Each number is 128 + 24 x the weight over its row's rms, rounded and kept within 0 to 255. Layers, rows and columns count from 0. Numbers have three digits each. The size before them is the row's rms in percent of the matrix's.

# layer 7 MLP down (transposed), 256x64, rms 0.0674, rows 182-255, columns 0-63
105:105111101091098142137140119113117144141154099123107158079131111158164123149171113159106148123138128131165136152160170129154117158083103140131132134087096132118114178135072141101119132126142124
093:121121155133104170085111159150128129132141137148170125164094145127163175121158110137177138116131109125121087106107135141109106127123136152165070107112127155100146124177119103142123169151131124
101:065098121140140109136156150162136140086126091111117078152148176158140086120127157146126117117121159142136117119142122133112121150148137110097123117110143124140124053136124128150120167097157114
069:139081132127133112143158110099112099154114155138126105107181123116143146131096125142114139108100166142131099133143064137088171086082179108121138136133121112141123146146087123128135163117125138
131:147144173088132148125169160122121172084137119175104080129106081106133144121147162124150098113148132116122143119165098110127141170105109118076159109124108126133136150113135117132128122162109112
084:111108134120105115133152158114096167147131169141132135123079128125161148165145081141142119154128124115165142098108165138131065125096137137121127066119147141143154126109153081131128146103106140
080:178130142123142110118126117167137129112127109097121174142143112166105106119126192143084140112107137155131122149148113129128160155121132139097146108141115189100171115141114124121118111063129137
077:145112129145160087123122094164162156104111104161107113136111100165104114122113116121140167097101145161147123171142155115098137152130164106135182129130151152118151124118143112147096144117116070
091:118148130155167139143094120123110127137128141130133126077111164145147119133154086159146187125106140127092098137125100117133162158107154122180186132122122109118082148167108130101108142133112132
114:125155146122135123113087088141148126159106154112123148094185121088138174140124127160117090120067113121147111136131108100111144109163110112147122167138137134099127145125112178115148136085151122
078:134110150136091134153131134135102146120130081148119120130072088115128112065102151105093130111120108108171111127143117140102142146190108119144147119146123131096140094088113154087120138128154141
104:147121160126135114155118116116184137149104116131141091140118181112136174130150137161087076118166103106147120136149123127091112149144149111128102105111140123122134144146072107127105146120159174
081:150098132107137091127153137126098141140171117109148112113147124133131131179089148123134113140126151137124137183116092118092100143100108174193137102149148152093126106162133100126111147122143092
095:130170138158090116123162144092128185079098138134155129121115153145090161137109117171120133130127117106077161131126109132115129121089105160138116155132114168157129134100145143094152149131132095
122:122100159123131125127142140140178112154112165131145095151114111142168165118123123087146168179171163153137135111186101129135125142117120139100108084117152147147157123146125134122118153084140135
080:098124165113126155097095140137120153125098111163105101145174141139140157162164135119105129122170168129127141111100126120099113136079121120099164122079099086165135145086139118135158121133129127
099:104132096147123123123119147140099101145138145133099149121099142101100148125120096114108122151138111143127155121136094146113087075105121173140142125080148106098107115142118124141156096199171100
071:146182143159143138102128136146101154153109148128118157134145163121138083124146163132157101141133139122094151129116133133147089145113126159124133170169106119155128102093153099079124133105139188
085:114145133103115129097124169129108121127111091150115130096108108087157088125154113144122168153130143120136143120106133150166118152148143150124140125145181090100060177148099128102156108134138129
087:165109136133118165129135146061154105107149109135098139089143125132168161118108126155122112134181116202124107115133123131096116118149138111095119129100124110137125115077118133122082129133151121
099:118141107090104123110141120104146087117165154132175160106156091110107087138145123180153143114108127155114162072116120124147115119123130155115148131142161155076133107133105116160154119152121122
083:141121107122132148105120093097147113147102094095140111165166154111139133170134102132109143155177123120111156097118129140114088128134165136139136159193137119193103112125106105109139150134142121
087:144150157143144144109068129127114156120181118083127136174154133127137109155139146129145127095167123141111156123110126106153132148116106091100154084133157159123132112108122091126077133137089153
119:133139139103152164118140112138181119086154176121126153135108111113121119154115138106117079182139117131126103146139100152165092108129114146154126115124124142062167113136157143149102108122159127
100:140096121145157091133131117127134107142146100126107134120139135134115141127142121171173120149157140087088156103139101175111136130120202130097089133097161119119107113155101184130148140130113137
085:149116149116120105120114097111115125125171170139146167133123132151093137133168133097107117110162116147118134160112132132097124171080092166151137170137093152125158162156148098099112117099101145
109:124161127106093099148072102134146151148142126136125120136126089106167144123123134149105082108180097161108130094141123113115118091137146092120114148127123124160093163158146126125140166089130094
105:146151160109141121117083144090130134151151130127095114111087164150137118125145093098138094166151136109143142128143076096110104124111131157126171124135182125099144122174101099106143121154126156
118:157165099126130147118135114094121094093196136115161112128125127140125103169117150144153132127104162160130119148127134140152155115092134127155129135176073144148134081123164099106100131144126110
082:125112084091133103148096101125160125117146129099131145081126095131119135102117206140137091120125081147149115145101098149139106144113117149140125151175154098121155133130147120163131127121087135
086:113151129098102185097139096113124125106158110136133128095115146093124096112075144125148126151172080115123119097115099128112128142129101102137127141154174108147163161146136171144111117147158109
148:073147111123127183160149108124120127081122111132128171082120126122111098103138134137188113119145168122157121150163175119111122099135101118136128126104156116111129130115115101168122168105116137
076:138170138132102132154131097134160118143112123131114128165089157097122136097145087115092110112096151148139100114143161140079122122150138134112204135106140143077118121141130134164131125117128084
133:142115104143098112093104153127126088123106129118104134136144117110173134129167122098133161160128139080089151114158139098110176162152153111144112155163147139105132118143104182122104102114092125
089:156119128126156133113135098142112126125138120114136163141181121143136170145109135151079121148119142182127141111114128121139120124140116107116110173195102123110097092107190105109110117108155155
096:114108120112123133113137125078098135138149102117199119079103111103192124091127115131109133131135171109131142142127180168156089105139129113159125130143108101146157148150129123131137114154128118
100:119153180121156091145139150131113096128117137146111097172124152096111117146147136120118109157119151122112146123160110145097110116053153114125129134118116158105173172116128115155070109131125120
084:092125157108114119130175119091139143110149126156120172111136128119138125125139153112151158130065137093125137191099128098141155154104141121113131150133144148125132151125133093135119133151049122
093:108115126124131140132171096152099110110124090119190113134094136145138141100112152167152185106169149117094133164132131119140111115135142099150104147095106141147122130117130161167117101111103088
114:117118138112160130114132081175074117142142141114146123099161118135187123133159153086134135094138130141133132166114108128105158147157119112141123097136113096144106118074147161134122135119116074
102:109123116127156101129125098129139120105146111130086125106171090120068132132098151077123180148097135145139112133171125136135154167132125138117179134137094135165126094141118168113130115152147145
091:117115082159112093133089141133135103114127127113121122143139139140065107136119131150125143095106053077118132120161134157107141104135152103127110147148111150149139142116139112111167156145076135
130:101105132136110154122131120108126118115094116114124110141105152129141153065080132130142100131156150087112180144104135125101156100143143147187144121155174116111117140168102125121108176142121126
109:162186117114173114144137120197128143119112132115136157122169125123140121134058140114141137109091126164112147130118100111092142099086137111144117141168116133172112123123122127157121106127143131
097:132147145140120100129140147122112113175148151145124169095119108113161141077137082125090116135153080102103095124149133126126109090121131124137168154117192129120127167151146124102146090150128127
092:143111142112140128155104114133086146175127172147120131135103146116165105125124084116092075125131122148112172108121135145147120148139131140092138135134146102106043130113128137116122140132164088
079:148145160099130081106140124159100140149145173138101118106163122086164126092107108153142166140110077140105168118091171115142094125127131099129154162149116128131106120148115128146105138134138156
084:116114153137110144157102152153178101078122155146133123135106156130175163096170139127100115125139128123103152118082152171113111100098123117115136146107140088119128097118151136087146139089124103
090:105122107121145155133148133125116155135197135143121127126112103168154097178131105093116124089105151152098158129123147146101095149108104108117147146081158116138138152174125150132160111098123102
103:113109150142185144112082093101146133143093095166116117113167127117115118157129159122130133082103110116160115100111134151124168143091134146118153118121126170121126142098103070132095146120145132
075:149153077108149122121112134081120090111134083129130078180126148129142103167137102151160106134123140150121114121119126135140099139143154168142162127148122099161127124099118087073112115125116113
095:164119144147137143150121159099138127156106074122100181115133127110147093128134091109123119148129118078086111116129146125144124122191128157154156141132100105136110158116089104112117158171120122
068:115098086085124111138168128118176172098114124143103140170091157124146125150114122138146122130124145151136120098139085137097087149119164146163148156138129161133127130144126174159088124131108106
092:123108171168144096074145144126086126095116113082136119128144144155182118108162130130129150110095119161136134149111091109107133141107147143168108161111153132155117139136124129095090146127171138
089:134109156133105165098126147114124147115158129183149149109094125115114124122155106131142128130113127150136141079147155160115140100162108120179088137102173111126092133128121136110194111148153156
072:099116172120119124138113112142144166170105134142066087083125101112096140088098132142108122151143148122129093136134138145100152146143151153127151087137165128106102125166134109126163093114143147
098:134117157147095104159102126139134085118154091123123117102103130131140111112123117179118129076131086134115132111135136148109150158094141130155115084152115128152161168185143096099140121143171117
101:121199135152138116148105148121127129148140153107162096152126116104125104096155097120137097141133112131130076137125098133121098080129160079154111159136123132165118121138119093112147166093120100
101:121120166129130088148111116133129130134119110115154136153139145149114148144084129141109086176157110160116103124120073130138141111087150115089131122145162158134065092172137157158154128133121117
107:106136113098095140124131089145120110144155160114161117162107162101121162123111079136127108117113129107100135083117113174114104111140167133133191103142145119124103104126108141099098162137090143
095:152145055127148089149095096113148092120114151095122185131127131141155100121133121136144138105102097162093123125118128124116139142122096108142159135160103178096115083127134112109122143143148134
136:164120152168142121158131133101099123106174169162124132151136172095130150107094123117121096082112126081102103100144145134119146138121112146101134150132129149133108133083122162154181149144123117
131:154123103079165139125120158132113136147125129118138165113124153128127121137171064135180142089146139096098097097091185116108127110124124117145146119120133084152106094157126124130152129149132143
084:136159079100170106132101160132097098137139165107140092138145132110122147145076115120145139161156120171108102149144100123115144151117126151113156145099141140125142099085139176113131106139146169
067:137126122170077122098103123090080130161129103104177102154160162145133123100145073145127098105139094116149148133127120150133115150151144113105139139131118144134115139110109092091104099106104156
093:109103176153145113119103136164091115169139098163163120115143119114160101140143121130146122146104119181128112142123150147113147125146112050175152103160119130126108132132097143140123116095115111
069:133114118114121132167109148094134124093143190161149076121159174115129133167128106130127165153125115129144128098147117123087088149162130141130176120108141120107090151136091127100123110119141096
082:104137132116150115158088143125114104135145070155133147136150111157146113136128134125174151125102144142066129186110176112159121110119168118119114103117109109122101076143129134112163115121122106
099:145177122150201148127131141114148128140122122138141101080139116110176121139085127149077149145143166150127099090164129168136121111118142136134141096156146100139136127144123134096160119139149152
077:114112173117164076120158134142125109081111096137109117062106103093115154136104170100120168110108123133120157121133099135147148117124124075096141127157131112143121086139120112147117145141131115
089:151127135135117106111115134099123148134124089151097086106123121141106126164120133161148119096121142158131196105126154106130138106081149107154115139170115106109089119176117119086148176137111126
081:135171089117153106141113111172109178101131106144137118109127083145137165133083106136084123084125142135130146138111125146151130082138142129152138104116142126105084126169150171144134107142116095
069:130149167145178142147151152111105149128150114154158149156122158116102083115105136172122116096142145055114127124112114094115106143084132139111127181110132143125149095106126101131130107146133119
089:108175123138151160147116103116106100130113075149139141106166129140159092088134155118140145081157125105139144128133138108137176153113135116102159115148114119098084125072131106121138102150157137
# layer 7 MLP up, 256x64, rms 0.268, rows 183-255, columns 0-63
101:161115145135106116169148086138142187127118146140094131124147104090086131126129149093124142136134098140140162149146114113133166134114109153076125158108124162125117140086116162120155094144091158
102:154154117154170132143112144111147163123142111072169148120117089137089106149133162127093165124115110107123129129117094156135181112148103104154113162142132155094158181118131142127117141113127138
085:122129139164128132090143114095114103132085149131115147140086120147133101156127093090142139110167145084165144128085127139143095148156140147120078133138106121132119140142190152137132103120114175
126:181110112102159123127128099131131119164096149157169134087099125092105095154134143099121079114126131142146115115121120110110157149117137175123178133096127134125171125114129109170100155129103152
088:125098135134149124092142095144125079109137085141139086116103127135114100073136125149115142074141128164120176103152099161128183150132140115113145123163153137106141145134131159132138111112093137
097:104131162168133117128146139149140086121134131109158109068169156142134114122120113131136166123135117123100153094150140107157146135123171115120105128089132153113104187116156142111153105084087111
086:120143087156145136140107136136135115138115113147135163086132131170117118110129137096153095149121195117118130137137161141158103126131103149169105173152111159071110109157146122127107132114079115
104:164113172161096108144162117107103146144142103105124160135117112110126117112129150046123122149142086134118142089129148157141152140154121142093091165124173130112161112162127118110133110121127140
114:158108095083131145124153150152150102136128131088096156158093128156121116131151153062125177128159135135143114108108141111108150138119127145112135185119121161091141156103153126139138129154108160
080:151110111123109100131098165114107143131125126112141156125096123124169134095154118122124073123140102174083147158184126138149157107101114144128151188112133111127138113110135089113143151140122173
097:114164104117107090089125124137145153111106120124135125084134131144101089118141109125128136119120182156150095141144167165126115160142122143128120175151143137156148125087163187087106146105118128
085:101089177149093099162090139166149123142107097111117134147148153123145127157095137064114115105099128116122160132137152158132156114111138125134105169122144173121119188133127116122123114117135109
091:170134146069121097101121120133137168106147140089156136100156112167119117130109143140136155058114137117143117139116170138145106143095120146151165112126099088116140122081146108149136143111120128
114:118147118142106096119130129126132101157092158165166124143146111142133126105080164117122112093108137106111129121141150142114120139138116192116106112078157103146143177168126114150099174120112100
084:128122157147125112084136128159126078156109154177154107098112160134144102070109132143088151151113109135108116100140111116172128122126087165137127142090172127132134136127114158107117164144120114
101:134094113116144096138126117131171127110124131113189136140164128176056114146127181130109140127098085123113108127135169132114124181130145144159079141141135131109121133116122141155113124148129118
081:096118114136124131153106155100131145125129117151124134095148140096134151144114131116114198178104117141132080126137136113161133090113125084113142091097171113096129136173130138175130146147106101
086:116116142098149116117179105111149150082097147092125137083163123089161138102149118110099151139119127096147157113128140181135136132114129131174151165153137128092091134096125118126095157125136138
098:137097121113148123150121113135146116077111126147140145190141128111129179110123143058126126121115121126141107145122136147123141130144126134130104100108119127098079091104140164090173166135101093
098:137087141113111098126123142161164120140079123108089104160133182137151126096092121075127115111099145098120121119173113114133161116141096120110135074143136146134124165147122153114136130158128159
082:133074144092102132122148134141162204101148166141148127132093104128106147120167131123110145092116133120115091120158123131129101127140146131142162129154150115080135102129151143148140103088103097
089:116109167101094141137150119150132086126148104121097162119120102107100185138142122147082086137125150114137113165115141125124149122143143112127108160098090162138127144133183108123179120111139095
114:119104191061124124099114163100164109104098146154107106133123092100105144103137114135148131119145122186161137122102151115109144126128139111127133127159138104150104151152153152093122133154102144
099:165153174128112178120105152151148115072151128161134128124113132142140110114103129113078121091153087133118114112162141124159140144135073121138147113140117125114099140166144106087130107122170138
101:120083153124093134140178146087133095113138118107145141150136106115112153067119124137122123129102136107150151094107142122141116120108160135134124168079091163153152181133140152102134125137132165
111:125141119114105126125138135152157106090142136142116095145134133108066138147077103160107118126098078121154065117154119142142114122104127119101136111128100151144097113073145132097124116088151137
112:122151164120162187144102121138123081104110172132144116121123153139165105148103148097147146146142161105128080127140086140098094144095119103106099130079151135162115139129125125134148106134111138
108:087120115143106120148104161132182151101138115166120136122104104103168125135136167047163136093134077128139118115141095128130098123140089123139139139120128135132156154151106116164128132126105122
094:134102142133142111071105148148103115133106146119114138147138179185110135146110140158137120142124164136106128113103101154143131154145131114069116099111089164143115119149129144100077171108134117
089:150169086143123116165111108102144113147140136180107147159123086154129171105144117141099089117126117149155119088179119115182166104122114170125142123131137155135111136134146140148122139117109153
141:109113142128123120096113176118115133150132165099160167138140123116129137126092150112115099161130090142082123108210152136129151159143129151134139144146115116109127124100096196147116120130134137
083:105146125148111091148118136108138128092133098137175157143134156131115186120139116114155083090093125110092144115131123163126158109160131119146165101153097142117066117152139128145106110138097147
116:114113173138127090117118182133122123128122094129108117106119168151114178104080149135108093110139129150167128158159111097132094095121116152133149156109104173090104097123115143127109131113153145
084:134127104137160151102138168164159102116136129126108129105114124136128138155159115092136130117100065115081136174107110122117147135142083160132118149112142125142168135138173112176098094106107122
087:200115125123072141147110138119116108145111100189099134151115155129133125100092166144154109143115109145137150129156142121108111105133080135093125122137127178126154140090142097106141137125124143
098:132132124164132123124156110121121150134126096112164145115161156140115176109139132159151158098098074179125175077153112114117128149139111114115143120137093098083099157136124138139103099127158136
096:117106123159101135149142165147128139098160146135149161148130151168122104128102135127151105156179105089090128152130117133142120168165125102096061098100126139123144102165146134090121129132127124
090:138162116126148166168128148124166101141090126143106142097136106180115149166141145067082128114171138119133161104167119123132128152116119143101153135161099091116112119121128123114133160117163132
117:138123114128121115133158113105114134127111081092118105150079144124068121133121132126151157109130130157153155139129132176115134134121142117139120169137136141104140212091175110146152111132109151
104:106124127153153124115144116149165115152138148156216131117153150096105136090162137130190116123094158113129118100161123176118116122142116135136112091136127135111116153105086123138109140128125110
091:149124102108114137062150173087168137115113096099124127103111148133181126107158170121118117099157109119167137125120141141120126081132149129152151147149153134110151148134099113121177138142112114
108:166139088150157104127120131152132110123137121103148137134153136139115112171155167143118135130140106117140111074135088140107143143101124130161102143142128199134111143124142127171089181104153158
105:120128109137083115136174148134149112137139136125088158136119156095122151147141168135080121141161111116130122102131137135164130146134081161093113124105104132164119111159112126174158112061137121
103:110137077113111116124106113098147109110118136135181115133110139108111177080146186115165112096110138135143134138139141135128148160136105121140165159117162119118126113147161175186127138133120146
113:127086113112158124133139129108120135166124137158135144122106143104134149097109109124136081107141111149150151130132085114088136175107159169113154126132112129112143109151148117201105092162114167
087:143107174141102099088123116182114154119145141111069115123130171131129094131123111143099136128121092124120149115135147155147134159155137098134133155108159194122118131162123121123113129144160080
097:131136148168138122149164101074123155122110119102088154152135097114097168117135146131120103134097134108124119085137150127182175133129106153120092132104133147087103097141128124156147165111106104
106:103091171150159141144126115117149134130100132146115116112144124148144134091088149145132111151116107194142111084099145115105121142163158156140105157135161181099092123147111166142109114114125135
098:114130167115131134115127101128136131138141084159089153123152127106112095103120147124158163090067087120155138121115142161118113113101123175170093125106118132153103113094100115136146117119156089
081:096116137148112142171138144149155125120145129158116086142091127091163122110126137117103176078132145144137159125130095154104111124134098114119129148140159129170160175088091150131151125122099094
095:142098118120111098123133127098141165100141155135158119102149138112156133127116136099142143144093162137164084126098078125152120148079110088135136084127110129179149111098150111141146167116094122
086:132133150139144140140083172136130134142094143107112139154112126127136148118103082101105110105163133089126144105134072129131197102120161149107112152118083127133115118140167144145130097139096163
090:113092170109108142157158128104115121114111131134132162133082101116120097128118154158132116100164150123086144133093090135147182131120126120076109137121124150130188115094157142121145159113107135
094:120146108106148145126095140118161128109102130176140098108113163064114131104158131142131125116103120155121118148153153145133206140105142132139177159101124114156128113134138116158084128098140135
089:159138088143116068104112149141132130112122156128166109107184118128144116181138134099100111128091123085131120113119133157158088141144105160151107166108133135114123150095119097096107157135125118
103:125111120121142142115174118112115148142133133103156126102140124149124135105111127106150073137138181171180145148181125079111113115119144102111162126101123105125168097125134180144150138104116146
103:142141116131116159107134156141159152170116112127105142125154173110129109168126142128094117152119127115179116117104131133110105139157117081148117181124129131121154114134160211123137148094111106
099:177082138079147115147148098139139097119117164184143103142154112144137121171157184114142156130145100142141119104121097136115143143144144115101101077127112152115145145107151145108140136111121119
097:151123130084140162124184138129111141079128117151121162147105118131132079122142129120125122131103087147133116162142140109125102155111072177140164120115127137109132104166135146123119125146190151
103:122100119087118129095108125137195105123146123168120099174131133146130145145121139147131117180159122148156132099142108109088115120121142100128158076080116150127135150147116117160144143101147161
132:145109149146116131133136164118133121082145112102137133118131083130171123085060164116106130153142117186089108142151152156116108140119124175110120117152126137161097123144106162143138150112111116
117:156120145109126121109081169122137138122076129136161102077123116125122133143131135153148133154115127161148106132124158117118110104130120134160126104098096161136123116131126192114171176120183102
086:113107114141094111070112164132181134097156081146114126151126159148162147128148100131127100104119126117148116087180152137170151169084121133130166130156123129123143141126094122120117126141116138
074:119120090134146158136081166100161103113144110120148168124141109156159138150134160115143168109134129154105158125148135174119138106156140072094105099147151076152109142134134124145143127138099106
091:103116093124087124123105109128142152098121114122113137125101150146107161119155100103100107099129136097123182155171159124120148158132065117141116182136123109123101173122137116143150163145135099
090:142115094122128142144131096118135105123136115144165124117142118119126137035135141132134166108085145133139131123173145137158194123144124122125134156159108105144163164133162150141097157136129140
093:134122161071099113154136115156167132109106160136126089131120147117105122155100125088130136162140099125147100081136106100137120115170162157161164129130119137109121128166127138077137152170133124
092:169126091135087148166128134154116168175155096175149159129116123135100142112161169089138111144113123161136140122139132154129117125173100131152186105100133151132146139117125113109121114093131121
093:113124083091111143125116147108119191156132151095147160119109105112150120082121148140138045131127161110138106160123137114117133114123074124091097126098127121138130151134131122100159126123126132
092:096142158139104129108136121132141166151111146100142120118155119158105116155122139080103118128116113109119082136111119175159129142160138097143137137158115164100167191081122174138116101125126142
094:123112136137143095137145178155133156130111156105118131145118126142137119177134107112096062118118127080125158150101149181167152106118131133121125126104163171157144134154112130093099138136113098
082:140163151161085139138119145120149164113147147159117102089138103163105118138117122137135149099126162087146122115155094127134136145133145127082146152151126113086093156167122152095120063128132121
091:114105150070101161169107127131147130117171081126101179089135122147148099160131158141110081126120147103132082142140110137131126103142137105168111142115128101131121092120163131125126130106162135